{
  "d_model": 256,
  "activation": "swiglu",
  "norm_eps": 1e-05,
  "bias": "none",
  "z_loss": 1e-05,
  "train_tokens": 331800000
}
Each number is 50 + 12 x the weight over its row's rms, rounded and kept within 0 to 99. Layers, rows and columns count from 0. The size before them is the row's rms in percent of the matrix's.

# layer 3 attention key, 64x256, rms 0.123, rows 30-40, columns 0-127
112:48 43 46 63 32 41 44 44 51 49 56 50 43 44 40 44 60 45 51 52 54 73 47 59 31 60 41 40 65 55 52 66 51 39 55 50 31 49 52 49 54 31 63 33 61 15 43 59 50 56 52 54 40 43 56 46 53 58 71 51 44 58 49 62 66 44 41 29 65 35 58 57 48 43 67 50 40 46 50 43 67 60 57 49 39 54 50 43 35 49 67 57 41 62 43 38 25 56 19 51 42 55 69 61 30 73 63 65 58 16 61 65 39 51 62 55 43 33 70 61 50 64 55 35 51 40 52 30
106:39 53 54 47 50 70 34 42 25 47 65 60 41 67 51 52 43 34 67 54 33 47 35 66 55 63 55 68 61 61 50 40 47 56 41 66 59 48 58 49 62 54 48 43 39 75 58 40 61 59 55 57 38 56 41 51 25 75 46 70 50 41 46 47 66 35 44 55 54 49 29 56 40 22 70 26 41 45 67 59 58 42 51 56 29 37 57 50 37 52 57 48 48 66 45 44 68 70 56 12 47 37 36 32 45 42 47 65 52 74 55 47 61 34 63 26 42 59 64 54 47 61 68 46 57 70 63 30
091:47 82 37 53 61 53 41 60 61 65 30 47 60 50 56 39 34 68 68 36 38 63 57 54 66 57 50 56 49 48 34 60 61 47 46 27 28 55 51 56 53 42 45 53 47 55 49 54 65 67 55 52 50 50 48 54 26 71 47 41 38 55 52 41 33 45 62 44 47 50 58 66 44 61 56 59 47 55 39 63 60 56 73 31 39 76 42 55 38 52 48 55 46 56 49 56 41 29 48 60 36 72 30 52 58 53 35 47 54 46 46 42 56 53 50 58 38 14 59 31 50 41 52 50 35 47 43 49
078:42 73 60 50 44 57 49 69 38 54 39 58 43 38 50 57 45 56 60 31 34 48 50 44 56 57 43 47 60 52 39 55 59 35 44 43 65 52 63 43 36 61 41 41 60 51 29 57 75 63 64 45 42 65 48 65 24 47 56 26 29 35 41 65 56 56 45 48 71 58 73 52 52 68 57 48 63 48 46 54 55 51 41 70 50 59 62 43 51 47 65 45 45 30 58 66 36 57 22 57 58 31 53 00 35 44 46 46 51 30 56 44 39 40 51 48 32 47 44 32 70 69 46 71 57 46 55 52
084:39 45 67 58 54 56 65 29 43 54 26 42 56 43 56 52 48 66 48 54 55 45 55 45 68 51 53 53 39 65 44 57 48 52 76 54 49 52 47 47 50 44 23 49 61 74 58 34 59 51 42 62 38 42 37 37 53 47 54 74 49 50 45 56 33 45 56 45 61 52 24 36 42 53 43 53 40 42 42 58 32 45 49 30 41 25 62 38 71 75 36 67 59 44 69 51 47 42 65 49 32 66 61 46 33 56 44 44 59 46 33 70 64 60 50 60 46 26 54 56 38 62 51 40 82 37 64 55
073:45 39 57 54 42 68 58 20 47 58 54 60 57 48 49 40 32 78 30 38 52 52 46 59 60 50 52 42 53 57 47 46 56 42 70 44 38 40 53 44 65 74 29 50 34 60 55 28 29 41 71 51 48 42 62 68 49 17 54 42 50 17 51 58 49 54 45 45 20 51 51 50 60 47 32 65 38 55 27 54 69 70 42 52 51 49 58 41 33 54 25 41 27 52 35 53 48 37 37 55 46 58 54 65 44 71 30 58 38 57 51 65 62 59 46 47 62 65 44 41 52 46 36 49 51 33 67 57
083:39 60 65 34 49 70 68 65 60 52 36 67 47 67 34 48 50 31 51 51 51 17 27 43 42 50 42 77 75 65 39 47 45 37 73 56 55 56 31 45 31 47 52 29 68 86 34 57 42 48 42 67 45 47 32 62 68 44 36 35 61 33 52 59 54 58 48 49 76 45 33 39 58 70 66 38 53 66 53 62 52 62 61 56 58 43 55 41 44 47 44 60 56 44 38 38 47 56 38 67 50 41 47 38 40 35 38 33 49 37 44 68 46 39 52 59 54 64 49 59 49 41 41 57 47 44 54 44
080:56 45 46 48 28 37 62 42 37 40 70 54 56 62 42 55 58 56 35 43 50 46 61 47 69 59 56 43 30 66 40 56 48 32 34 67 69 49 49 64 59 63 65 46 30 57 56 67 66 31 58 54 59 67 40 57 54 21 70 39 76 56 56 44 41 39 50 48 27 47 61 56 51 48 57 66 47 39 35 53 26 64 66 55 57 46 50 64 49 32 41 44 30 46 62 33 46 53 22 54 52 56 44 63 38 45 32 30 74 58 49 46 40 31 59 34 40 65 73 67 74 80 38 41 42 52 46 42
089:51 58 40 38 57 47 27 69 52 35 55 63 31 51 51 57 26 32 71 73 50 61 53 50 53 72 54 57 50 46 54 65 51 50 48 66 49 43 41 44 59 37 53 40 56 66 27 27 47 61 47 53 32 75 52 56 55 45 51 46 50 39 40 37 55 51 47 41 37 77 32 63 48 49 76 26 37 63 41 59 41 67 56 54 51 70 36 48 66 42 53 50 23 52 78 34 50 41 65 35 53 23 51 39 41 55 66 61 61 69 58 54 39 41 39 55 46 60 48 61 36 38 48 55 72 42 46 44
094:55 44 43 65 60 56 68 41 64 79 36 29 71 63 38 35 46 70 45 39 52 63 61 71 35 51 59 56 45 75 36 36 49 34 50 39 53 47 51 55 75 62 61 56 39 49 65 49 75 56 50 44 52 44 54 63 34 43 75 25 45 53 37 53 59 55 78 46 23 46 52 52 35 28 52 78 43 54 38 50 38 38 62 60 66 46 46 45 54 70 28 60 51 48 43 45 59 30 43 67 44 54 57 45 54 48 46 39 58 40 75 45 73 54 45 41 47 53 46 28 59 43 46 55 31 45 31 46
092:66 50 48 46 36 42 24 51 37 51 51 54 73 57 49 44 73 70 41 58 38 61 53 57 48 46 43 43 47 69 39 24 39 43 62 35 38 64 63 65 69 69 31 57 57 61 57 51 53 49 55 19 48 53 46 63 51 51 35 37 55 45 51 50 60 51 66 55 65 57 68 27 40 59 52 66 53 34 55 36 53 33 45 41 34 50 42 29 35 47 28 50 48 58 41 42 57 30 57 81 47 45 54 68 46 52 45 37 51 53 33 22 75 62 39 53 49 53 64 41 39 56 40 57 44 64 57 55
# layer 3 attention query, 256x256, rms 0.133, rows 31-41,95-105,159-169,223-233, columns 0-127
093:73 75 43 60 28 48 64 34 35 56 15 62 44 33 62 46 48 63 48 53 27 40 35 50 48 40 38 41 57 70 52 49 17 49 72 54 41 44 45 49 83 46 45 60 51 73 43 64 42 57 34 45 63 46 38 28 54 38 42 55 45 28 56 37 53 31 33 43 59 47 61 66 47 64 53 49 42 53 21 51 56 49 50 78 61 58 52 39 53 48 50 38 40 65 47 51 50 48 42 32 63 79 32 47 53 34 51 54 55 62 71 57 40 41 55 70 38 55 46 61 61 69 61 47 70 52 48 56
076:44 41 55 41 47 46 48 45 39 44 52 61 60 53 40 29 60 62 57 48 44 37 39 54 52 51 41 53 61 53 46 67 85 61 76 57 63 50 53 59 49 48 37 59 50 51 59 37 43 43 54 46 41 48 53 59 46 60 25 45 65 52 57 49 52 45 85 46 56 54 38 28 26 46 52 59 41 60 77 56 54 37 50 59 54 39 34 45 49 58 63 42 40 66 67 69 51 54 68 75 55 72 54 43 45 56 46 46 73 29 46 41 31 61 41 45 59 43 62 61 56 48 54 40 27 42 62 54
081:48 50 54 42 70 23 71 60 44 62 70 51 48 58 61 69 40 27 42 53 57 66 68 30 71 52 77 67 18 20 50 60 42 56 45 35 44 50 57 53 52 41 58 33 59 47 67 53 53 44 34 42 56 32 61 55 42 50 42 52 49 49 48 52 70 64 56 67 63 28 64 47 66 49 58 57 54 58 31 47 55 45 45 33 54 58 56 48 39 59 54 44 44 50 58 45 42 28 74 18 39 52 55 51 43 42 56 51 50 35 43 46 40 42 51 37 30 68 39 38 55 35 54 54 48 39 78 26
085:33 61 42 22 50 59 51 59 49 49 48 69 63 52 33 38 39 67 71 55 41 49 37 44 42 48 45 55 58 53 49 49 65 64 42 62 44 48 36 56 41 41 63 66 26 48 46 18 45 61 62 47 55 54 59 36 32 47 43 41 32 39 53 36 57 44 57 48 44 58 57 36 34 51 54 43 49 54 59 61 50 59 60 37 54 59 55 62 46 61 37 48 65 63 65 58 64 47 39 42 71 41 38 42 53 82 35 54 40 40 58 29 39 53 27 62 48 60 33 65 27 46 55 50 34 52 57 36
090:66 62 66 45 41 52 51 37 46 21 50 46 53 47 48 58 65 59 49 62 62 55 40 54 35 35 34 54 60 55 45 36 47 49 58 32 54 45 69 41 61 66 64 27 56 44 57 71 46 55 49 41 65 49 67 51 56 39 57 65 43 55 25 52 65 45 29 42 60 61 57 56 61 38 64 52 55 37 56 54 50 39 58 70 41 36 44 46 42 58 47 47 31 51 36 48 63 68 21 79 66 48 27 60 52 54 45 25 63 61 56 41 56 53 50 30 58 48 75 58 60 42 49 53 80 59 51 26
082:29 50 30 53 53 48 45 52 64 66 58 60 39 41 51 64 39 31 39 58 57 74 54 40 63 57 63 61 28 47 34 62 47 52 41 33 53 48 60 48 47 31 49 52 61 43 51 48 56 47 65 58 46 52 34 41 33 40 56 56 63 71 46 57 63 60 30 71 38 36 42 54 58 35 32 64 49 45 49 65 60 37 39 50 62 65 41 54 50 24 59 58 57 49 46 53 45 28 58 49 33 41 39 54 50 32 60 65 56 43 57 43 58 40 62 36 54 55 51 46 60 36 56 64 69 55 54 45
092:61 54 70 44 45 47 55 20 74 26 45 46 64 40 57 41 48 53 71 45 33 59 44 74 44 50 35 60 58 65 59 51 32 34 53 58 34 51 56 72 43 60 60 38 45 49 55 35 40 69 27 53 53 37 45 47 45 49 33 48 55 57 50 41 45 47 38 52 67 44 60 52 58 26 48 54 58 44 43 33 51 54 50 56 57 59 60 33 46 51 41 46 41 27 42 46 66 55 47 53 70 46 57 53 61 41 53 55 40 35 30 56 65 68 52 59 62 58 69 44 46 47 47 69 39 64 51 72
090:38 41 61 51 44 37 62 44 65 64 42 34 30 50 41 58 65 30 54 39 41 59 49 42 29 38 64 47 68 53 39 45 66 61 37 30 60 49 49 42 55 59 49 40 58 55 61 61 54 58 46 60 65 59 56 59 45 73 37 75 47 50 43 33 58 51 45 59 42 20 52 36 38 53 54 62 48 32 44 51 59 51 52 62 43 63 52 50 62 54 65 33 39 34 45 56 59 25 51 61 27 63 66 52 37 48 50 41 46 59 49 56 54 52 54 31 32 59 32 46 44 58 62 46 59 55 48 54
097:61 37 80 40 52 51 33 57 70 56 75 37 72 50 69 64 61 60 64 42 55 55 58 33 41 47 44 29 36 41 35 49 50 47 46 43 43 41 45 47 40 45 64 53 54 52 59 43 59 53 55 42 40 40 49 33 65 60 48 73 49 51 53 55 31 48 72 45 60 24 38 36 48 46 53 38 57 49 63 55 58 48 62 70 50 35 40 49 62 57 49 52 32 36 36 63 44 76 48 69 58 63 58 41 58 52 40 50 38 57 32 82 40 57 67 45 47 42 54 24 51 60 52 63 64 59 52 67
092:54 52 52 44 41 45 62 64 72 25 47 47 57 48 39 36 41 88 75 42 38 42 53 60 49 45 43 50 75 56 36 38 59 40 59 45 48 46 39 38 44 60 47 61 51 39 46 74 54 62 67 52 27 36 57 38 55 47 33 49 49 60 65 47 39 42 67 37 47 55 64 19 45 41 49 49 43 51 49 53 49 68 37 37 18 56 39 53 49 32 48 45 39 39 75 48 63 57 61 39 63 24 58 38 62 34 55 44 51 55 61 60 32 76 54 29 71 30 64 67 42 35 35 61 62 46 49 58
097:46 41 44 55 54 51 60 62 50 41 32 61 65 54 61 52 43 56 35 48 56 67 61 57 66 51 41 45 34 33 49 41 31 53 49 41 47 61 37 46 30 24 43 69 51 58 32 42 51 38 46 56 41 55 46 52 35 53 74 59 47 51 39 52 38 55 62 57 67 66 17 60 46 62 81 44 60 56 39 69 56 75 52 71 48 41 41 50 38 39 61 54 61 52 62 41 46 64 64 61 79 44 66 44 51 42 52 42 37 45 62 62 57 45 53 44 39 42 51 49 42 43 64 48 20 33 44 47
109:49 58 49 60 57 49 57 54 49 56 37 26 39 51 48 31 49 48 64 65 62 25 50 33 46 50 70 42 60 68 67 52 43 66 61 64 55 58 57 47 65 42 40 56 30 57 61 78 41 53 59 47 62 28 54 50 55 34 41 44 62 55 59 60 56 30 51 54 55 28 45 65 51 62 26 38 42 40 55 48 33 78 40 32 56 56 21 48 25 51 59 68 43 61 31 38 42 58 48 54 37 52 27 53 60 50 43 33 53 51 46 58 36 42 43 41 64 44 69 51 56 28 44 46 59 54 47 42
101:44 41 48 25 47 47 60 42 24 30 61 46 47 53 19 58 68 23 42 42 61 26 22 49 62 54 66 45 69 58 49 59 72 45 52 57 71 36 43 41 56 31 41 69 54 45 42 41 41 48 67 40 57 53 73 57 47 58 53 29 46 55 55 51 43 39 68 66 51 56 40 52 52 69 55 62 57 36 58 38 54 75 28 59 49 44 50 18 55 41 67 50 58 48 51 57 47 44 55 61 63 53 51 49 28 40 40 65 42 59 40 50 61 40 58 26 52 67 36 59 46 39 45 63 51 56 53 53
079:42 49 57 55 48 36 63 60 63 43 38 48 54 50 74 56 53 40 38 54 52 46 59 46 48 49 38 47 37 39 59 58 31 57 40 45 33 63 46 43 38 58 86 35 56 29 66 24 49 52 45 68 56 29 58 29 46 40 67 65 49 34 47 43 57 38 51 16 51 62 33 52 61 44 55 42 68 60 40 58 45 35 58 53 63 39 64 67 70 27 14 42 31 47 53 39 44 55 42 28 51 63 59 31 66 50 47 42 56 42 53 60 43 36 49 77 52 52 53 17 48 73 51 37 74 55 23 57
082:76 53 49 41 60 53 65 50 42 47 65 54 59 49 37 53 52 59 55 47 60 47 44 48 62 25 58 79 51 58 44 52 51 23 39 30 56 53 49 44 53 46 47 49 54 58 17 44 31 44 60 56 36 52 60 50 51 63 53 57 52 32 40 53 57 49 52 64 48 49 46 39 64 81 67 52 43 48 39 35 62 86 46 54 38 49 55 41 60 60 82 66 58 51 48 56 65 49 55 50 50 55 42 63 42 44 40 43 21 56 29 61 26 57 49 37 61 56 67 53 44 48 51 42 35 49 36 71
076:69 53 72 45 66 51 52 44 44 37 49 60 27 49 52 64 69 60 56 38 55 42 23 54 45 49 50 66 73 57 47 54 55 47 63 34 57 51 56 30 56 50 42 49 57 60 45 55 59 42 48 38 58 37 42 60 55 45 47 48 23 65 40 61 45 43 50 47 54 58 23 60 51 50 54 34 67 37 45 49 42 45 59 37 30 54 36 39 50 51 46 52 64 49 41 57 52 55 49 71 58 56 35 25 64 56 58 35 40 59 47 57 31 51 68 47 41 50 50 69 44 38 37 41 30 57 56 22
075:42 60 49 60 43 51 69 85 52 59 35 32 50 65 65 40 52 63 36 37 60 34 55 70 36 63 51 35 22 55 54 30 39 43 27 73 18 43 57 43 33 50 59 41 56 33 72 41 65 57 58 48 52 55 60 55 47 39 60 72 70 41 54 46 33 48 54 44 58 75 47 32 46 52 50 46 44 52 47 60 42 53 50 61 72 54 64 53 55 38 49 56 48 48 52 42 42 30 36 27 39 36 60 57 57 70 46 49 36 59 52 34 30 51 41 55 28 60 53 41 52 64 67 38 61 68 35 66
091:74 63 53 45 74 34 43 37 53 55 70 45 32 55 72 63 46 44 73 45 60 64 62 59 33 57 39 64 47 28 51 55 54 73 64 35 46 54 47 29 47 57 57 48 60 56 54 68 47 66 53 53 36 52 49 50 45 41 48 43 33 58 42 67 67 50 28 55 62 38 40 46 68 58 34 35 44 45 35 62 37 33 68 32 42 58 54 63 29 26 45 54 63 49 43 57 52 42 45 49 54 40 52 38 68 16 71 44 43 49 47 61 50 64 67 47 66 54 52 33 56 42 69 46 22 33 44 35
077:31 41 44 42 36 55 64 59 68 60 60 34 67 38 41 55 60 50 53 47 64 52 67 30 46 38 55 42 17 54 57 51 56 79 39 51 52 42 50 51 41 52 49 44 52 69 69 61 61 56 46 68 57 45 48 33 51 47 33 38 48 62 52 56 40 40 47 36 57 42 60 50 39 48 57 59 50 63 47 61 70 53 46 64 63 54 76 50 58 51 55 57 60 58 60 54 70 58 41 54 54 77 41 52 36 75 54 54 33 51 72 40 54 37 50 63 33 30 27 42 48 36 76 61 61 53 54 50
072:54 67 53 37 61 50 60 45 33 46 78 60 55 62 47 40 64 43 58 52 43 50 62 33 75 61 49 59 25 54 63 73 73 70 70 49 41 54 49 41 58 52 51 52 66 65 38 38 57 60 70 45 49 56 44 45 74 67 60 35 37 59 55 60 47 53 65 32 53 40 49 43 62 56 49 53 69 58 68 51 75 54 56 34 50 42 34 43 43 43 66 44 46 50 56 30 53 53 70 66 39 74 39 31 55 42 62 54 39 50 43 70 52 59 79 44 62 37 40 60 36 40 49 65 72 33 53 35
078:52 41 48 50 75 55 66 39 41 45 57 52 40 57 61 53 42 49 45 54 53 53 57 74 61 41 53 60 43 59 50 60 59 60 41 39 51 56 44 60 53 44 65 54 55 51 73 53 51 43 64 57 31 46 53 39 60 60 33 29 23 41 36 40 48 41 44 45 43 63 29 48 68 40 40 61 39 62 45 55 55 78 67 31 32 46 49 38 38 48 43 52 39 46 62 55 53 45 78 69 56 39 48 31 55 34 56 56 45 52 49 60 39 48 73 23 50 34 57 56 79 39 34 72 42 08 63 66
085:49 51 39 45 52 33 56 58 54 48 69 47 48 69 64 49 56 44 50 38 60 46 53 63 45 70 67 33 32 44 61 37 69 41 41 57 55 33 47 31 49 40 51 53 60 51 50 51 54 43 63 45 30 58 39 52 30 63 50 40 51 48 43 41 47 43 67 46 50 35 46 46 50 61 53 67 41 48 50 67 58 45 53 33 64 48 44 57 91 68 48 67 38 33 34 49 54 32 52 72 57 43 36 56 47 59 37 39 46 46 54 43 47 51 47 32 41 50 56 27 52 42 44 57 45 51 46 34
113:41 42 55 58 48 39 80 39 51 54 41 35 43 39 68 53 57 42 51 44 49 52 46 61 48 50 44 36 62 58 58 74 44 59 39 72 58 45 51 57 56 53 45 50 44 63 54 58 60 54 48 35 45 58 37 66 59 65 41 53 33 53 43 50 59 49 44 44 20 54 64 61 67 52 37 55 50 51 50 38 42 53 19 24 55 46 41 36 53 44 30 61 47 63 41 12 69 57 46 28 48 64 51 43 62 47 36 51 65 50 43 46 41 43 44 59 47 70 54 54 47 50 35 41 59 73 32 41
075:50 61 60 39 48 83 48 63 55 42 72 43 29 49 55 70 45 41 48 38 51 53 53 40 30 34 63 50 35 43 42 53 70 56 51 53 54 63 78 49 45 63 47 56 69 44 59 44 21 45 41 54 48 27 63 51 40 62 57 69 62 56 41 48 41 58 75 39 59 38 54 52 42 69 53 61 55 58 47 38 45 63 62 35 56 61 67 45 63 46 37 63 58 51 60 46 47 59 45 41 67 37 60 60 44 63 43 60 36 24 43 57 33 62 45 45 50 41 45 66 31 36 42 62 43 41 51 70
064:51 27 40 56 57 40 53 53 34 53 46 55 54 52 59 51 52 41 55 87 30 46 34 54 44 55 54 34 42 65 69 57 49 68 34 48 40 52 35 59 48 54 44 61 39 34 46 47 71 36 35 49 78 67 47 33 58 34 38 50 68 59 46 54 68 47 55 37 73 47 36 50 51 28 54 18 32 46 41 49 40 48 65 62 26 51 81 25 54 59 58 44 23 34 41 40 67 67 42 56 43 46 57 40 71 57 55 65 60 65 59 59 35 52 40 52 46 68 42 46 69 57 60 45 53 45 41 50
076:53 69 62 49 45 60 40 39 56 69 56 58 40 38 43 53 36 50 51 39 60 31 48 61 42 55 46 58 67 56 41 46 67 44 44 51 51 38 70 40 43 34 59 23 65 48 37 73 35 42 66 57 47 21 65 49 47 64 83 46 64 68 59 21 44 61 54 49 59 53 44 39 66 57 48 63 70 49 37 39 51 47 60 40 45 57 36 68 61 51 32 40 38 61 65 57 43 51 59 52 61 52 43 50 40 42 43 50 61 38 51 33 47 52 61 47 59 35 52 62 57 17 41 38 28 41 35 42
076:67 36 47 47 54 36 52 53 48 55 37 50 41 38 47 45 45 24 61 47 48 66 52 36 49 62 28 47 66 51 51 49 35 71 38 57 59 51 47 49 55 64 68 37 45 57 33 63 56 31 27 45 46 54 44 36 60 77 28 51 43 39 57 34 51 58 48 56 45 46 31 53 25 56 77 43 61 52 49 55 45 46 55 41 43 54 38 64 42 42 47 41 70 38 55 46 46 67 52 59 54 57 36 57 80 50 47 65 64 73 44 55 56 74 41 56 51 29 39 35 37 51 30 38 51 74 49 51
068:34 47 60 44 46 48 38 57 45 54 50 54 69 63 67 48 62 43 70 35 36 64 38 55 56 25 32 44 22 54 60 51 50 48 11 63 55 53 33 48 49 55 67 70 42 44 63 20 47 47 47 48 55 54 55 50 54 37 43 55 55 61 40 63 44 36 41 78 73 43 61 58 58 24 56 29 45 32 57 47 49 47 46 66 49 49 59 55 61 50 56 53 60 62 59 50 66 45 55 72 33 38 53 41 53 57 70 54 54 39 31 39 59 43 31 56 32 69 40 53 43 73 63 53 47 50 57 42
075:57 49 34 54 46 55 61 49 57 34 46 37 63 32 46 59 42 67 47 53 67 42 45 37 49 53 53 53 72 54 43 47 56 57 67 40 44 58 60 33 60 52 50 51 49 65 52 46 59 57 56 64 46 26 37 43 77 73 69 61 41 52 43 61 62 43 38 46 43 49 60 51 65 48 37 54 37 59 65 54 49 63 60 66 52 63 44 43 22 37 38 64 61 48 43 54 44 59 57 56 64 55 37 62 58 55 58 60 55 60 61 48 80 72 64 51 68 45 63 63 28 49 48 48 65 67 53 33
065:58 59 61 39 59 60 49 32 58 58 39 50 63 62 35 46 72 47 59 50 55 43 46 36 45 60 42 51 49 57 71 34 58 40 42 81 52 48 38 41 68 50 54 50 53 68 55 46 53 66 45 52 89 46 54 53 59 48 46 49 29 61 40 64 44 53 51 66 43 25 51 65 39 37 51 60 35 57 62 51 64 64 39 55 69 54 41 56 48 41 45 51 72 40 51 65 56 57 42 30 56 21 51 46 45 56 66 42 39 56 45 38 72 46 46 51 53 45 47 63 31 44 52 48 52 68 55 71
067:51 24 46 35 30 52 52 36 45 47 38 29 59 52 61 57 51 53 43 54 55 40 72 44 42 33 59 47 39 33 42 40 59 46 63 39 56 59 46 55 54 42 62 57 42 54 43 52 62 39 35 55 65 42 51 53 62 55 55 52 59 60 55 40 48 50 64 48 49 48 36 40 54 47 52 70 49 45 42 44 33 50 50 31 51 60 34 35 42 28 44 37 51 54 44 35 41 74 50 65 38 81 42 59 60 59 57 46 50 76 63 74 51 81 67 61 51 18 76 65 36 41 50 50 48 39 64 40
073:62 50 35 59 54 56 52 59 43 39 40 51 46 34 56 51 43 53 38 65 64 52 58 62 65 52 43 42 67 48 48 51 51 62 67 63 52 41 55 37 47 50 53 44 47 34 44 44 56 41 44 55 40 46 50 46 86 59 32 74 46 17 72 38 45 49 59 38 41 68 27 45 47 56 58 51 49 63 46 43 25 52 54 45 45 54 38 58 58 27 62 49 64 39 55 49 50 57 67 59 43 60 38 59 42 40 47 63 53 58 83 47 60 69 59 45 47 29 43 72 58 24 41 46 57 49 47 32
071:49 57 55 59 49 56 56 53 71 60 73 43 62 44 42 26 52 49 50 66 73 42 51 62 47 52 50 41 51 33 49 51 57 24 76 68 62 60 52 58 45 61 52 36 49 37 40 91 40 59 34 53 47 62 43 71 36 63 38 64 52 45 58 46 47 48 65 22 45 36 50 31 40 35 68 68 44 40 37 54 55 40 44 37 08 40 50 40 64 50 49 65 33 50 52 40 64 43 34 45 59 57 59 50 57 57 54 45 42 53 72 42 48 33 62 60 42 43 54 70 28 48 38 45 52 33 54 55
099:49 48 52 65 53 39 40 53 54 52 45 39 52 47 49 41 36 44 37 49 36 38 53 64 50 52 51 40 40 38 55 33 70 37 52 68 35 47 47 35 66 52 48 39 57 63 46 29 45 51 53 27 70 30 46 56 62 35 65 26 47 54 48 52 69 26 64 54 56 50 57 72 61 56 37 47 47 42 60 60 29 69 26 67 45 56 62 49 45 73 53 59 32 59 32 70 27 40 40 53 63 55 73 25 35 60 35 47 57 42 52 44 48 42 54 51 49 34 55 47 92 24 55 36 56 50 43 64
114:68 40 48 42 47 45 56 42 70 28 61 54 48 46 42 45 45 33 53 43 70 30 41 47 39 42 47 35 60 62 64 51 54 53 55 64 68 42 37 53 69 57 55 53 56 32 60 31 38 49 50 50 59 51 67 38 44 53 51 74 60 39 71 56 63 40 56 87 41 55 51 41 52 62 49 49 44 45 34 50 44 52 31 64 47 43 50 26 71 33 69 58 60 52 68 55 46 33 54 13 60 65 56 79 29 50 48 74 65 53 45 38 78 52 60 52 31 49 41 36 50 50 67 65 63 50 40 37
112:44 61 65 21 63 30 61 55 30 54 57 50 45 52 52 71 43 36 27 69 68 53 44 30 45 54 47 53 59 47 36 57 39 73 45 46 43 46 58 45 43 47 55 67 39 45 66 40 37 60 39 41 32 50 50 39 67 53 62 58 68 43 37 62 76 40 51 37 54 41 51 57 42 35 45 43 44 58 58 40 56 37 46 52 47 51 58 65 33 48 38 46 57 49 32 44 57 56 53 56 32 55 59 14 38 40 84 24 62 51 54 68 43 46 31 33 65 54 31 51 45 71 47 57 61 63 50 54
108:60 49 50 31 48 66 33 67 56 45 71 70 51 28 42 38 24 47 42 62 74 50 30 38 71 39 62 64 73 40 40 61 44 37 48 51 47 36 63 61 50 31 63 64 56 50 49 44 35 42 42 35 38 57 58 50 54 47 32 31 53 53 57 40 54 48 57 65 60 74 46 65 54 47 58 43 53 62 52 56 46 73 56 53 49 50 62 55 49 57 70 49 56 62 42 57 54 54 64 60 37 34 61 61 72 73 39 56 30 49 56 39 60 59 35 32 52 50 38 62 65 55 33 48 24 46 36 83
092:56 57 51 49 44 44 55 37 53 30 47 37 29 60 31 40 69 67 42 39 40 50 41 58 46 44 43 37 41 41 76 60 44 59 65 37 76 49 53 55 50 46 68 37 54 47 58 54 56 64 49 59 64 38 57 29 35 64 61 62 25 51 49 50 58 50 61 55 51 42 41 56 51 67 51 54 61 29 30 50 52 54 79 61 48 49 68 60 61 50 33 45 38 15 56 59 45 54 13 49 62 47 26 75 56 61 39 33 50 38 48 68 61 42 55 73 42 53 67 52 38 46 48 51 48 36 60 00
105:31 52 49 55 57 37 52 63 47 64 37 26 44 68 57 62 55 63 39 43 66 55 35 66 67 51 63 41 49 43 39 57 45 53 48 61 46 45 46 49 44 46 66 76 46 49 61 42 44 49 56 30 55 60 31 43 51 66 45 48 56 46 36 54 38 62 51 47 29 42 50 59 58 34 38 60 48 51 62 52 46 38 26 45 64 49 29 49 26 74 35 64 69 48 54 44 36 59 54 52 23 35 66 61 51 34 58 49 51 38 61 55 35 45 27 59 34 34 64 64 50 78 36 39 44 67 56 60
100:44 50 75 66 56 55 64 42 47 53 43 52 41 72 57 73 49 62 64 55 46 53 52 39 54 63 44 50 61 32 48 63 62 53 55 52 31 45 55 34 48 46 66 48 60 47 45 53 52 57 56 47 47 43 58 45 65 33 49 47 43 41 49 42 46 41 40 65 65 42 60 63 51 45 41 54 37 62 59 64 73 43 58 70 18 34 62 46 43 45 54 38 67 70 47 29 64 49 35 58 58 29 38 24 70 47 90 42 43 48 47 58 38 45 49 53 58 41 62 39 30 51 58 42 55 52 62 84
106:29 19 45 55 35 53 87 47 65 48 48 43 43 63 24 54 62 56 30 53 44 49 48 49 19 27 56 51 52 49 51 42 76 63 48 57 45 49 60 43 42 58 38 57 52 57 55 63 57 41 46 65 80 52 43 43 59 67 36 43 48 54 49 58 60 65 43 51 51 53 51 46 19 58 51 48 52 27 43 44 60 42 46 73 56 52 33 70 47 55 53 46 57 42 42 57 61 60 34 52 73 40 37 71 65 63 42 73 45 47 65 34 61 65 50 40 27 59 47 55 53 59 66 48 42 50 54 32
102:58 34 53 44 31 26 36 40 52 17 43 53 51 41 53 38 75 56 37 49 40 39 60 40 62 39 42 34 53 44 58 53 65 64 62 31 47 55 60 39 58 64 56 53 53 56 34 47 68 61 55 49 64 35 42 42 43 70 80 70 54 38 45 44 56 50 45 59 68 61 48 51 49 73 77 49 51 30 38 44 50 42 49 35 43 59 37 59 59 40 61 49 50 31 62 78 30 53 53 83 55 61 46 43 48 65 54 57 67 28 40 75 61 53 62 44 20 46 56 51 45 53 47 66 48 33 42 24
104:59 77 49 65 60 57 76 62 47 42 47 49 55 58 39 42 47 52 57 42 29 66 41 58 51 52 41 52 54 66 33 70 50 42 51 36 49 66 46 38 40 65 38 62 55 51 41 46 54 55 54 48 32 46 39 51 42 51 44 50 35 64 60 59 33 53 52 38 45 50 41 41 32 43 35 57 58 52 53 53 55 55 47 44 34 38 63 60 33 36 33 48 27 26 70 55 41 70 52 64 99 40 63 35 73 43 44 51 42 54 37 50 48 55 76 56 77 55 50 81 59 38 61 54 62 43 30 59
115:48 40 50 71 56 60 40 48 59 60 52 53 68 64 60 52 38 43 42 53 63 59 69 43 60 74 32 59 52 44 63 57 51 46 29 53 48 55 49 32 43 60 28 54 53 62 36 27 42 40 40 44 60 56 52 31 34 42 79 36 44 58 52 66 72 60 77 54 53 67 41 26 41 38 45 35 60 43 31 68 44 63 58 55 33 47 50 41 80 36 51 74 57 51 48 43 37 58 24 76 77 39 59 75 77 51 62 56 43 46 56 37 56 48 44 52 36 58 43 57 67 66 51 50 46 41 56 48